Part of a small language model's weights.
Training: a variant of SOAP for these matrices, 125M tokens, 1905 steps.
Each number is 500 + 50 x the weight over its row's rms, rounded and kept within 0 to 999. Layers, rows and columns count from 0. Numbers have three digits each. The size before them is the row's rms in percent of the matrix's.

# up: layer 4 MLP up, 512x128, rms 0.162, rows 198-297, columns 64-127
# down: layer 4 MLP down (transposed), 512x128, rms 0.113, rows 198-297, columns 64-127
up198 095:460508576542501465483471449405584519399501475500483511507561460595503475547467557444461497537415538463527463491446469491411588534487464495491494471413448565562522503558549521594602494539551476
down198 097:522440486486521529531542479572479451573483484444509502531522559591586435548501528518491513502634475521511501458468563535487413509532560509532556449551472528479539519515492572486505506398452496
up199 095:528490509573583479565541526506574471490501391493533585371443548473517537488433515545519467447556534495443464432526553459437576529489569556485484424421466512519411463564466397507510470519511583
down199 097:492455514526535489438492465548485519496456540471552551473465468575573494540538507525506568417513492536417493492542556465592578459525456505494439512525469548606530522493419467544450480564527464
up200 101:624553494492454538400524491462532483483449413514479504457594478476488561569487559434532440497555460513482449539532448480417407492466575426551495523496497558536600478503445483459481367523566425
down200 102:539599481469559498489534491480490481510540453428581500574441468473492547488469472520465462536573497542567531402469448464508537553580530549416555433507432590514485539620459460500408527442445538
up201 103:474460464466497467418526579472472469523480401416385451580593486455529453505480492473524577505511440497516509595497501523415508493569481494539571549410536474402587521455480456548520499428546537
down201 103:545517479447507509465493470442507531531437506455509410560449491490535541531524481461486559460607466533392468399471490528547522562468552456489505476487511432504399499516492552388435399444517458
up202 101:450421481544446466481566466559494481557634448583511457591541501516638365482506439486530469490490470539498518505469497602559476522511440549448468462467460509521418412440498458485445474483511423
down202 099:481442476464551501484488527461503498572444497471450472484509511484596592502507506476463500456490530522508487516463428515501542477468439411582547556622519455613424508484418411472505552566574561
up203 102:495455539572524501508601542499479596510486434494554567531561574571562465499460494554532490482482481485558519474517476572531512515571396437443579557484498637371468458498402483432450476469489497
down203 094:557483486524481459473498458465474505558508530539542428398599445462501590524517541555461522513467459469517503586517420408509550569532465525534493497576496465492466510452510539503481567417512416
up204 108:523624515478516562539511494477537526529571514483550460521429445458520514464530499536535423478513554507522558509492445458534562478453469504474506389489562453551480557426498434517554480516575476
down204 103:540503479495480489513529490598494526569516505459468591458626496633534587544465579526495482518440513494401446508391534460510435600397617461521510539533434439521493567515560438476475461504519545
up205 099:468492479488448533575492499541489448541442504588566557522535508460539445456498556542510479490501609558510495536545434520516415505493499447522491485487453544511554471564534426573569490434409518
down205 096:537492385424556423512534463524534492539531536507403478490453427499467534496550513414463572484500541613470530494476473480567586399466399611547492507517487538462577502521535480453589523581515534
up206 091:592468509548514532615537539492545487491386471484521409451502512492582540460504496482468468477545477473603565573550593425397545432487514473486500460382455503417419533413508466510569549582473411
down206 091:484516540568511582569449518519525426424489552619510513554437506424433487513494411595451596491429448582480537533451422473515489554463475435570568532517503508502552580500492564466480499435460532
up207 099:541465445559476410585592417474526551540546467500439509489417497511497521444484477534475548479511510551466524567540504512458524460465468533524582578479542494504414507425550512470445391441594542
down207 096:558523521432498453490606463536472478558478513481385517476439509535448484527505474485497422440488493494454476529532504524561490536439478532493550501565575568557517557501603422494572496437460484
up208 096:524497464477547509469511462513419534474460479522497440517541499491453467499450495528551477472492584533615471438542469417545536501532504617465530545534511540469586510423537547527528493513435422
down208 099:565461405505530457509501442542617512581503525392475467528559442512500466481424477506497468499501518498470484555498554522535511515506537425443518505556528495435536496493522575584438506515479526
up209 093:522536518518477607472545515434474573534557463528458446563437455457548404496486544487546423464499646664469486524438506488444484559440461492530464474529463445530518406487478536501528523555465478
down209 094:489544547471437385508371601516533548489473441553440512443615562477467424461444481497510445440518562542411599480548477460537643498426535419465497573401490517493540480469451523425467450483601522
up210 100:597498575501561526496512592466558472439437420512517558556458452544497561519496482435489475428447598510577463517505551397460473506554518505430555464523370500574503520550506496508631556539467463
down210 102:480516506510469496490502369470541499521549481568571445496471481505501445429493551549432471593485441510543535557376417494497513490506525517537435528525471489493514459470522528468448529393452492
up211 109:519450487448597494626528525499511464385428542462500512485530591526465350539535577436571494490501545535454478483406554461464496535482475596493511394456474518562463568425519530550460521517430530
down211 105:451437498519556441507548511503481451566553528488548508440461598498537550501489387512551548461497506447487473550490535549534469484561564465517436505454447606593532453567455486363475476509514494
up212 087:516524479605452484441527410500551457450416533529537362568577466484496407436457545498493443469556495412488534506596521502516553504501495427431476471525487525504570423525469536482558532533485468
down212 091:504436515594528539432541498448469383450597570497436543440462540587519607460374525554443562508448491486478491465424487530539439406498487540443474514527440476531440536530477503405509397487567480
up213 126:516503493549494552507539462493543455515584432561591444521487507490542509521446453478557435393544513503494539558410510535525511447503503508411574497507453466438488433497568498438511426562531512
down213 109:425495451414505461605523477443523559430465559465487554600591515452489464415515456562514526553489482369567559431486432538477456445539549538468435553471554507520462505527470418501434532485519446
up214 100:526491500553499471473534469502487530531575589551447490430483548513539528440422552621573434547543437514418605486454458498454426512457415543462511524449531553475474528511527481573545501470412483
down214 098:443473545476555560468429508521487456484463604422466535543449581594624476459413542515546512516489446514421567619530460499606535542502526499476512484468599574470498540432485445414454539456519439
up215 102:504523631498433616582436397503560469505530497547438498481529530436476514443517445530464523482577461418503466471410485436470533518565518526489541501380524428587511552510480477493441505568598511
down215 107:574463400539561447498516517491432502478485467417578460496531533480452536506640493550549460495537499529470470488551470548479515517519473400473507483470481537468469429513548507461485505628442536
up216 100:534378467447430524451459546557576442522465560462363511530473509479449507537516525488468525460528373556439495569454514501494485544544437472519508519530613539414444525439509503505484477511472422
down216 110:460477527445601458525648543559524468423491530533552518428504499479543541473493473626423467468536411481504542520440489502524537514479485527515467447545523451494513565490465419506512458460556506
up217 098:469505488510501478494516463394490625453594521415541492530535461387477449520458500445537515518537489600591568551449476456472552560505463429441460493581467481532441543485576422515516495488437488
down217 109:443442517446417591544606444529514494491548561556436498488553470526513497528503442522557616484463517545449478401386532589590491480485480538611453517511455512493552443498556502443416542498474582
up218 098:519501581450499574403469459492490523582461481539557539506406469460453525494539507391537436441454512597545553474471426447473513505482507435503514510495504505487568586412458407462498504461492546
down218 098:591536451525436524544464570520471528472418534459485468544532478467492488399529472536480513469565510529428530436463580589471467559500432484477481448457534580446526471511487566451449508520527566
up219 080:455553443551481490448536490451493561536515522534517465517505520586341511409545548508564500497574465478520409518482407508534499498547441574482495508416567475454509569518447543500468491483526542
down219 094:499573494523442477500517421558519568494528522452522484547514450604538551436499590442482423510506509465564411547536557444548528491531445529516547524483471529659497620452518500559512570476535453
up220 091:599495547499570523524568601516540457491570447547625409574559479572516389538482501497573501588505516504488540472535560583595489474412522513438518537541562546559568594483532531472441532466487551
down220 092:544436554467554487522478628528503529556406331508518482461543489484598544510473433471540495483522461484523500499598539578507507476469569492485543545548498452590553503576462464516467473453562443
up221 084:424515563592596431530477500496505580536560568534512503533538516533418544441482530583508449547479535508476484548395547441578561604529587571533514509450489452439525484523480466445451516521518531
down221 091:572444512467400506541470472544515520504482461424549525574587492528517531462418390487486474488462516483436554522515501511536525522508576514600521567492424459532564511416399611535512403520409520
up222 097:543502510497435465549510621427545444522483498502552449416487574502616436558502456481510523568521461475477459520575490534583507391516492540613461472458517515498500414445516513454540439519514569
down222 105:478564494519576461471534602475482478466490486453539505481495415464425477461516560616541455402518465607504604471478461439442588474493513520494490461436526456540513552517379460542572463412510533
up223 107:435486453522556510548468462479531419552435512488510413534485511503491520463432477488565459507458559554422485490427461448467510469525508553458558560497573485509538521557511574544579597528444453
down223 107:545466395397537438568451564467497538480467480515544493531525515506474510490549427551375488522508548501454526495634556527478489525474527548513484548492536463475589470536496416483566431537399470
up224 097:538479521493449493475521465487421471466446551622409574517464460505641524389504584506492559459606485386465494522556445547556398405434505444495530545537485528507532480460473526541484485512520520
down224 102:447440541434435464493465478474537463565438456516459476537459465500499470453485488415494536388421456537450493477502477384512552515578553389479555521496492412540526512529433493625382523487472639
up225 101:564421548482457549559511522504588465461430545450545413369484497536539559419422563582489592570456531447494550516589478491539464510549505516439460439409506449486391555417489415487542433546452512
down225 105:444507556424356497422450496449593483459544505523551447504518573553511479525439531584528571460559473541568464515517499511490478478433581408399555505578480458476494488533538467454505494513502472
up226 108:472502425546414546443447548501485479485470503435422530473489463510484482555586517410523444563598496554517545565469553479544521467466495508504586540552510528505516541353465447547515547505455454
down226 101:501448551480438471476544533528518381474458563475470428460552504642479411468478526592454454441471594533527529465448420496497445528465439521463511493553428453528514524407583637468493473569417468
up227 103:628468436584525454510484487505488430567557553550536467484451461478423546496512480362492496490483515519530465559525426516577436468448505518426484456503521448503468508541495407574523467425492455
down227 109:412473457439531408513545481519428474467472596506438476454482483475409472517411543515532598542455465402434469486474456542529549490410433467561513588515546467494444403427529500493479613467579485
up228 103:457488520488581532401498467502516557528467422502455544408508567417476494479478436482516518614529452466462400464460412516455469508479454474525479525472515535514474523389452440558511499429558550
down228 101:471575455456568452490544564452463523547425410543434544482499485519569475515477491443548524482510586544433477514545557477531488513475560442474451590550381541432456544532506478539455521421454443
up229 096:509627498495537454490525432482462475584407398462451454518508484568428449489470455556522521392515476538531487446484487522501594455569570489473456532458430509498490534582489493490542441534532487
down229 100:450481408486420464570553502543487517480551480544596448500520455468482502484464490458405556472531473561513394587488403509514498552416403437541591486527525535500419468481486476481551480573498466
up230 092:505465370515602504511407644474503481521495552491429417450488527539459507448444561528575526483546489533577552547517400449470547500504524396484452538456514505492509519472612485525470417463488531
down230 098:527447506597511551467505442500554457500497436532532465476551472514494540419460480520504547550502471409565470556525606527481430558548529512508564495569565468412531555487433558576435602565420464
up231 105:448532509457582514569503548511572479515511572506533525467426489544578434539507474487581507516508531557519511578542523614389481468461557568482437471568575560507489527439479564518566461467598529
down231 104:552416564532504475422478604528464464566600525504569518484509493576535501526546623506516558447507520457521457473511514359419413535538540493537528515510545461410494531469528434495477582588571476
up232 100:472563427463452546502506514374520486524445500435488578542514470445438441542503516517506561477505500532428493561569443591464507532542479394465515476477464401476556500447499518544473515505569575
down232 098:506399494586516515549521431462454476580571556513461526566519509548557636543426563468473582519480526520524444540513550430424424601472489495523531483425519593491458427452441506429562454461404445
up233 099:515492453588578488496521559488542520514566386531468458638522443528474468456615418479470491431490489416508579512451510580421540465521513529577445533520543504489464581482492529464524481496443569
down233 091:477412498460510512515524495437469496422506496498568560454468501392514438475523494556463480504537442462546523486523534485482557513475507445542533589541492450556546547499462554593476494464513517
up234 106:508435585515475493476525489496496483513477497508459447417483486437475514540513551505427490502436521528502486372531411442540382558512439522501497435561433508476604535581511531412421514504539573
down234 097:476575541514483518516486392430550546533491524491557453582550528612638528478454417458532453479527456528521532558393539514457484452497536553521486490551574493534483587429516400460462494472464410
up235 102:507488474465496425475522515441357490594478527493530470542498526546518546466449469492512562415381434575603585525453540478528507505559484467427553435455487485483470453450503559492446444471402505
down235 102:551550556503443491521418520442504547451475464530516551570579535510536530528507563462485426380481410527511443513438545544569510519460478451553495508566497462489549473555498396471504469481459522
up236 090:464554496535587427547480386498526518445536534425474483514450454445575466506473547476494450419509392495499535510546509595403601515501509487489438481534525620477495512413442494572398491567580545
down236 096:551453547547388523490563543544483490467543543541533563473534558585522469537519431489539472539470601511443408526476434437472453528407509444501552505495582498440541521572472500542544477514495467
up237 102:525460481428501555536511546556540444465458597465548534543493525546520470457473508499557488466404500452464421433492517486496484409510462486534425521450519529508405444456419469467491468454428513
down237 099:471391416490455531320478443474514473518483467416426506482507467486506579453490435471467550473485445531504496420493513478388554555475479573563536534429505522562515493552381455510522490563432545
up238 099:527533498593527612511441464539523557484506468439535649488476500481473372495516607536467499522607524588512436484540518454462505539530653562436469493544460563475531546505623515497524528541486471
down238 100:516509520482458518520437525431591483490464601464511515567522563537484511524413441499515513509443508407531521514514500529477500369425408512540529557492508448615500471460496526553513486438482400
up239 092:497445438556459504596412506488476483495522486407517539455544558416555496525509543611401426519540472512474444533450557428496494474474459615537427534526545483482440537488514385515450520599401553
down239 089:499526518473476419480516522432533491503581526519524443497485514573456442561469464435494501454552548497412543494461419537465437530511520471466535370551400433479572448502441470431503509413484515
up240 101:468447506555492503516477461481497487455518455516504464412493558441539493466569556565480493512667467532481551557532493449527521551489414535415419534609538483557388430493464442499585478507447577
down240 100:479523513560438616535516612499427532544487437552540528464538489429547534560521522491517554462477408521519385440552532536526550608544504378430431460431425545437499470489535508523554489523438489
up241 100:372564416470510552503447463510477462364485516530526447510452468434392488506563577508452468478455448473480437471514524550448469390489493462489519528555541606481460485482454609453488546585568390
down241 097:487431582470522547436500523469549515450568561481495470512482492469485526493540482565355488437460487549504461516554461407590404472437562412594564504526448496480489484426582444541511460443501495
up242 085:515481421514506497413450370445370510513519514557516485440433508446512531531509568548514445452491453491446488556504560419437476606509509578472502551458523577521443488431417574504552464498561510
down242 083:493451555522572475467546508486602467581492435457480514629598554441545486540445454462542593522517494499551509494547458626461608536492460477524502469553567488557549525489567489541525490505492508
up243 087:553480438437397560497503525468572480574446495551563580511446459433490482521440510582465524505596483514507474549519464524567479381490571558469505486528544534396474510504558490508447526536507492
down243 091:470519543527450482493614522497507507560410499530383462525569454562525446445546456558528520545468433480481480490384535577572433511515493446529492490483511461626558476525491490445510488431480441
up244 106:486352461537487558467485543427513453471462527463492543513503466505522544571459565423478487577602512510446494518622415505593477533571446532584658524428515536521548536396489466499509494532510468
down244 108:560460451444434575508467513550454473470608505478450494494545497626528495517485484593503481542464516499536560461511440501433474608454471601566485464497547462508544463568538458541489423467452481
up245 090:494514527524621508528518348477566529509443462523411522552449465427427510516528536363556530523542483494532492520534551545472540507555504459546506493415545488545493404504413441529458514497437462
down245 096:527568459445477488590526385589554476428447525488550634529461452508473497539459475412437589515445553470447516558479521447573496453527528522493483514474546489571576453503525478535502482605467383
up246 107:462520575493613491534421583516432496502482474437513496481504457371419447425436549520476404552552498421521458501555489443559449589512409447469482428509521535450478549399458510472483579516543556
down246 102:498527552462477562536517534429506569591456525523525501410524534541473484585468392469505558406493571554448494476364392546449477481527426573506500480516400479565475413467582510480482484458514562
up247 089:512470599537476500578483521490592494516416478503553521459565457490540465377402573562460545433485448604436474447537452528544461498475491577499492355419527502445496439515504456606518510493480509
down247 095:473460510483434523436466483560486521399499391500510444500474422525522403572469525488513602521511489506550435539545567411463486420529516475526431547519473586512543506544500545504452502540493511
up248 104:547469554604541513458475523466490564513486507575506459477538417520561499558428619435494583539473480478508514464477443451474447539496559644518540572462467434565527447426437537463465620546439606
down248 101:458486534485425518517407465561497481568500486494523569516566484493447520516537574526501511539483535514505430503395433495508445501506447475461546444509414554466546438556570554473469431562559385
up249 094:604472441542578541443520412463449517408502517530549471460476516471512450460498556492540546536520528510506542535512525480388541528506494433470565546524463543490571465443433575470458407428551521
down249 104:434466503483520558462473568559468475547601565481568458503415470528482529484508457469506575487542511508404496475532584425505458487557499543505383536518621509558473472550575545541457511501484562
up250 099:515482517543516518575485497513494486469503547476573457424512458505449500514385511518425611554504525549514512482490519512542413514406541442496574494406574548414441467418569406538590493515539463
down250 108:456507494523442589454445463495580550526422539496489507439464439467556522505498448552605519507517458537382479550446513418535531519479514446426545538484454441398459522459558557456459420391512493
up251 094:593514462481578506522519559502532545526477511470455463471476497421496499494544455455462499454414435483488583529417636420544482489542529483490592507499445526496456586459492408564538395558489574
down251 098:478497430525549506479547513512473541554487520506454459527446545375521501557470464447423501425521409575536458434423448511525601412517496500554545511448500546430524419457416476569543434525487503
up252 111:551460432584458501468461534532457523629473462550457510475527541508486444538519460496577456526497492480504427515524404514577555514537516542446406484513451492405558510609582538513497460499529544
down252 109:487493571475518608511562491428456564411427538586463455512585450421512417469427533386411383463525523498591582494430505494531465453476535435486476521476484535553482454489516495511512524513423466
up253 082:438467593460484586532506555490478423546471473509553495515433647457566477404494577463512523552507510504478516568595492493442452432479491579511473435434536480515454486491459492438415483543460556
down253 095:418503508440498501510557518491377480384536454428485608449500356529559476504427476497492463499500503533587469555489571481514599613480490522553596431510420544493479456492556493553582557457578470
up254 105:566566504438538489514523549452498462349452516498499424554581553461566462466489448508490488523519485525521561555430581507492547395512492496454492490550534535509520458593466491467548573479527494
down254 103:510455498605428487486575487579520516504526496438455447401523496497403464508492502509556494490427571510487439549508376502498538521416563510573428474526434529462507473455535516459539470582534479
up255 105:487543496429430600447519464419545500506479552498488483609512467434451445490481573563493524493517499590541535584621465518539445464560520521505528441487487473487474379483528442530543444485564455
down255 097:524472465460478499515603490595573550516586470540491395460522571500513447457540539487480579513518476568555514434481391552567521571499510502499560480565472523495457535516454482500517448653516493
up256 108:504480430555548552451562465503477524467471419569556471492564457515478416425515447440544434472542479459547536506522519541423453473475539470387523486506486552430522589467513460486468427367487380
down256 098:534580506504504484520494467585546380480473633404515596562546485467479522498572531487484532536485552519509476507422555484553488484535480491472452512490543423519522453486475602464407606558496549
up257 112:509480429422443471433478556550499406541425473502483536527495567501483478454503536587520556449487388490346496569542405541499520436463454490530406527494540481507515579476562498466483414582412508
down257 098:482503539594484456515639464492532562428497471506461466500517429471397585452503484480480427493438457486489454573454525538438504493515502500554520589527518516464549516501425434490466513436531515
up258 115:521438459426467490519441574464417458474480472492502548626467522471505514487527452490486519475611574531394547544454451450493519495475445471538557507426538530464485643400487497447446460549452471
down258 096:411581461484559502487612436474381563544595418488550451424449499526569546520468492512537500564491498458575423503515556527419550442443470512546496545532505568502525468504543566478483564540532499
up259 080:506505407537536509541493476581453576496503491577559463483491470502545507422482483540511508464548477528479566512448517559491563504476508578506503446495527491431431482477554487472501441447413449
down259 087:505478401469504410597512566566454563586477523582542445503543463506519579497431528493473490508562507406488508507461541558477508507473508520619601457582479366453496593532493478491400488551463501
up260 102:513459483415569532508416482473479480416473560543491495441445479591520519491509465529592479443471442534402489463509502429589482546520443453425519491441539521505495452539443480496576571517533489
down260 099:490507567526515511527497479532458520480454444459518589451400535487505549566463530482530583495492425551413538439494551416457560503419360544475586432484543486509476532557505621497496513541461459
up261 114:390542489512588466552500504481490486546527434456475479477467524444418512496537475520475484532487514468476464397480593537549523487517539469446421453363519546569439482453449502537414567505536432
down261 112:511507578486510551437447408452498520530453501544545459559524529563520564470484466514462558550530503449361607462354561414466474540548510456463537424503553517449452569469547595466416509515474530
up262 112:446478481564540435596474527560561388541456474511513456463471462572508528408561447505637524479516454482452417514451584494416498601468491544511551436429503435558438591505468529464398449574492543
down262 105:474569407564492447483519456500490442531517503513544548528488590412478513558540473623472498535476451617551442511499418561474375437483494531448477578530503583469518417653452447503460532456541525
up263 088:500419584441507453538520519444478409609439572449477425448521486507480532489439515420572550551452567498571532532518517455580476466494565518487500439414499483498539540520610528499543462506456477
down263 089:429508608549481503541518386513552536516497507505463471478565461564358482600485510528509431503543533551439356506467495481450497508436455505548572522455488441551449465419504522587441471451479465
up264 090:556504568532557484491393531415498436522456525504540466521465484458504597507513501427492601428471641561500538459554547445485503378453483464499483503472510480456448521522507453516474452473460486
down264 093:523480576545611507506512456434530521439652612531494499430497475474469502501498492623560582534359467451604493516528514550441504505437460458512513525548512552481593549552507498515446479510460487
up265 095:536525533452518543593465462575509510435490590518552496503538552535429467563560491504556500529487505504469438533397538521443493492499400404430584428505482542536482565448517564448427521465449536
down265 098:405524517529537463541548463516573431532529493496472485415497488509479483571561539462473545493484489462496489513517538535486577467468457591487451451540389436501531482502409408527444582476612540
up266 098:505420481477459498479510530521512548541554572514517513455561494529627555445492512483548390422508516508502551516530519415533389450541452505412480590501497529531543535513520470461523545484416546
down266 102:544521587466484403435479575515484479555468549493472555479515493458519479514422460541535447460536475466414467508471564510544502624375492554513493480495457542512583474437479554566516492492555448
up267 106:542526544507483488464475382460510572482499425523416567495497527501446413535470559473505474563462474472634545594552361561493401484507426407516536520530525494433519525497505520487558438536470580
down267 103:503502487547412494457470443459412538483522540468533439538521433438482507465491501492445529564517493390421451476412541496364463545435514586455442459516511411539512494494407468581467449490453471
up268 089:496457516457553596526515523500431497521534525511459387518521496517505542598510461498507441505484571514444463445529495400415433488571530445405642481512556463512546519441495496490529518549405504
down268 093:484478494414530441439491502534461441430472525472417562533488484437512565408519547512549559521497561535448455461511543420478534551470508510440526522411535493590503542389566498413505534458535398
up269 098:505538581516488568468422564473501457611476473474501568541453541508547472471584531471481470503482508538426474447508541513483436545488584479390503389528607504491500533408556582496453576549480556
down269 100:449415455465423504522520502491424489503539425394503516490492461465609492531510531466480505482453452426488401482534504504416436529573394438489437459549476552538510594485374533555451514459543478
up270 098:485493456599452554443389526487545481473541527467477523469550561520394422450486524513504468483517495516411488467468539490433502576547573504502522513449480495595516542410454505481558480432535526
down270 100:579449500551458465494620479440488446543492563514476474518486479680517542470522483469489527367517498586481474537537490470489564481556557566512501447563543558490488511498515542508539472538478438
up271 094:464435426413522521476403485479520431453503538483567440389354553521436542427565529469496451510550540519520425434510505484550509528521504466461597519487508469492487535485478608527498515564430689
down271 097:527471460436484431525462583547485600534501462529552529497440547611546502481572499434468526526544444466501573517475525444566495430555452474492492498532464500570495452442502520481490473562503396
up272 108:496535555489464556621539497495507499509484552539614433532534494556455386558478467523547433519510548533563545473533491451521517446475472480477485467493498615513589555560399487510532500443453516
down272 104:460437543490494505563609457550503482447466444406575548521495452540513548539584523423487533467533545485453484396451523495550429470475523514521444462480543490488368484511551429567471489494535522
up273 087:583474507464535530530540443488493537500415473557560498409413557525496538544564509545539477392433541551482501498443487462473521492491498472407515580522463482542424571390453461505556518417451431
down273 087:579509502448507514508480467504567559477467378566433565539510424493503531457617526492550552463564491561527412516562583421461471527512457462542512513610496511481448513470446539539489428379551482
up274 098:455541459490543552526567523526485496407457580479485440506533549601559589480463539537538464473480524562439521605453380524493434489547470499539490397517491465455414578517476507531475524521546519
down274 097:486529495495535518544442495530648497478557407611473468481470431472493465557557538543544591408433564512520479549452543554470496599489432568432574430489453470561459458466455471471546474428432557
up275 089:491610533536596572449514476464486455467482453464426503476444481470442472481484566526447591485447481559476475517568502385473464506550489480522437437495573502534629505513550497513531472473530622
down275 087:495556394589466538472547566419551441431514494512501500447487469396426479550477482533509498463566521591566490461534521550462543437529510456513547538467536495454445425523553508534524508578546450
up276 086:518500497479607504481466635536479521575452619546516550503498504493449549486594444520540448489572446496508549470504480445441493460519568467490483497450553559497452631445463507432460491515460545
down276 100:431424465459457356491496421460597417486546471568505500568554519470494442532485549502403489535445541555481566570518631502540449472482539559518454507414503456494554447506541456406468541573475446
up277 091:506478500539590505602549348565510575448476490485492399439494549489498540489574502464469512439392511506515515491520542468473511564525477477487398539466413521459413461518475495492516457510479487
down277 088:533463473493506512499398465581421431463434537512548452513530484483615507508491534465523463514523537559436463409551472586533515532361482497578508528508421545394462530567500529448472578583500420
up278 104:499493389471469567454596489513546549583474431524550526478533498410469529480427594439493573470515500534458500562475489501460564512385589577490522516520559561469490411464544568498487526475509522
down278 113:531589593493577472518465588529506564418566550389451468558500510554516500479504534554425525501482495467455520465526474523486528500550429461489484507420542401622552514573574537592514516488468428
up279 094:500513486545464491512467502493461607492519548412546553466520501483503538500452538586389462504510532555515484533517440487560423493418491433487518478582455524428542531417485537548508482447542460
down279 086:385454533502583529502541387482529479553483515500534487533559454477522601489538540515466515466448516558531522466445459501481618473496429567453364466501522395468448512563481511480537536480477562
up280 129:492544542508519456520430578518477521473461563522474571601566501464462507465528414457501515547601560456566472493532531423531548350586452443438477582454504532480496500386506507453518556486496579
down280 115:554508404488472445512488419543401475470540461503527538468445564498494501567497551517462553446527435570457496532518491475510458657446467641486483381418451432536493529489551482482557512557457500
up281 077:465472522422498595443481389376469577576370522487491478554455455465493407520499453526488463593554518492454514582452475485601498515534537535471529586635527494501478473535385531516549434589526482
down281 072:617537526607514464570497540588493479535541550505407574487486543554444518509526405545484613483462560460483415514504470532475512475553485531610478506514542404592433517424458472548470524399451549
up282 099:554488526539515523428544517392538533502411511562479529437514520528553517536495507451517554601540480552475530528535574497480413493500550501457554546480362535524356523505521435444423555523511515
down282 089:517530437466446487516501542574479503498556482432539485482495365540485474503624417491463537371462497481504539437483397537560533437515490535557463465507569539568546503436539470579561504473597433
up283 094:414515442547655516583508426492536511468530550464571581437485496550419503508503482525515448584454500443532535443568481412544447515464500477479417531503530535565539550472506484395480506484464502
down283 104:542462521456532490526561616486491493515599607537455532498484521521500470489494569479495562510430497415367510498461485557444493404570518553498472464451586539471484452474621437529507566455467529
up284 106:509455478558511460435440564576571529436504506441464603562485508480434357476560546483581499507602431505456560593475507513529529540467511405552511500439538458441526531443494540534440544610576458
down284 111:513475543481532468452579469419435477581479505497521583498429545509512458494534536448424449415610474548579419440478540431479550374519540452480508443483503426497532527500508541409465431417469547
up285 103:459561406536599515482508474451464453432504525496506535467402544560532411512581592534476499490496445545412415458477524552428506420515625498530541499407500432587476499535480507531434464501444558
down285 107:556530571451453491474503568590438598572558458526541513488562571525490490459414445454498525459611486602530421408508497477502545540570480534555424479472528493436580437455488514436494538561516497
up286 095:515553579508475516422471533489435512561503469531440475473450554495536451512489442519468482456498543504499486484598450494477478512570380486491460498439369533559449615441554408524489522513487508
down286 094:609389496468575516542458486408615526487527528497591555480507516492527473527491502579542588465502531375519428438381566534511529536448549471543515480511509459456480511571597540476563511484497571
up287 103:576506537435576513512507463515510538502465542460526565523448480518417497529539457353508556507392497620507482468537487597627584567531543529450507513529403471500507415438534547597582498463438563
down287 104:414483446542447544474473425533534509478488557479624537583515635502487453468541489549448547498450487427500521479512487491467410543632537503546501501497494511428506489386496478533496526602456532
up288 088:384467456560492562549489561490518496491592415494542517503530491534456510516531405475442411407450483410537615519563467491426444586459525506518467451444493555501467576550437504505449419480518531
down288 085:451571441500505424525479519453427564520456449551426439560547506536483546499457549490441578547565504481419515445486620429564502482539517469547551575509476437474460587539529557536509508562428495
up289 106:498507504576528612451505526486523430483550475445532483477424470446486465471508521541496483498517383549361551475472505522509446613460478508475431483465421414514467443515514498585426519507470504
down289 178:472431452470454447539596418540429445476602619528368503511492530507457475532598505473559533474487561485477495472425510517514412486440428555561458424484433564481555436589469491459523485525463519
up290 109:492564649475556510553475444440520548475466512389532524544440522507519500485419551536450476504471488432506395439482417501517515596464519471418463528401480536587555540580442522415513494503551548
down290 118:560500470472442493547551548423451516564490496615549483595539516435554427527563458489532553428506497412532445542560624467476471402572584513516543525580539509453478477427552439548498487573452459
up291 096:436546429480533571481544531391488481563430471507600495398502444508518438525463463578513523495552472465531392551576517511474502474446543551471463532437471482482494443469559549512570483568511475
down291 088:525527474638497549579511404444427522555561437523500525526489500514508547495472517461494539447417468447475564562424510443464565538552545513594466443510508575455546480491493484557458501432451454
up292 103:577528442598458501473555564592466430519469499479498530480418518563473473484526449516436529556558416592489525471507496469519405484472472515460535547557474543494609589593563502484485409504494438
down292 099:527484559528493507504494552554512440442526445507493453533519498531480509471491528528579413446527565395490489465537418519519495618458506437482521472427478502430376380466439454576512575558587498
up293 085:586548611489541432542533560572538376376424483465492551520503584413530439459484500490506433602488416471564487470502548475463474570509476508507486439504427509528468389498499504470580489541458470
down293 089:520521507485491461479548592523531488496563483446450601542535495463485542547451496558414475501465493493429515469504501467557549570611458553494510508519508524482558544505502486653412512444523526
up294 093:538489476567439475486442465396552442515427486461485430527525428411515529480500519528454617513484447520530499435531566516448467482517380519506436357529544492516558464467498527561491585537531557
down294 094:456483449462510473486425559592534490424526484504492410510433484450390374461539561516537541512571543552455519429547557422482535489440623447418569518543451449507493521442488471531524502492525484
up295 099:417495434449454465527440483374535386484455514460576541463528564433549456356494458407601404518573509545454474515433409509489495577552520554498494449492525506550450473479527525475587568495507537
down295 093:537527533522415548572502499588486526511513463575419519499494410436474541491547558556507486493518459573539488456575518507551539524602496498453376595547457493502459546433484524606529477460534476
up296 106:565448469528517510477496593472513503534552399524565552499607514491586552489571449385511497511439492525376455495527497495514509465617322417543502563442504496495497518432510537510430549481606493
down296 103:486556417331545410485479524459425479560427559502437508416463513555584482504503469450507536574478505435528555471525564500403521439430587576497500489522527508504456455520537438490527488492518495
up297 103:456394501507497514554480423487511436358564496492483382552537398523526529386450516467580384429557530484491568514533440527542582512510475541424565565496416482430540528528451467592487478602529485
down297 098:589580475523508476530457502510487538503538518412528631505483464402555538564440521500543527477492502531504485474530583441505446473524510469447446502411537438484613428474539548440542528317518535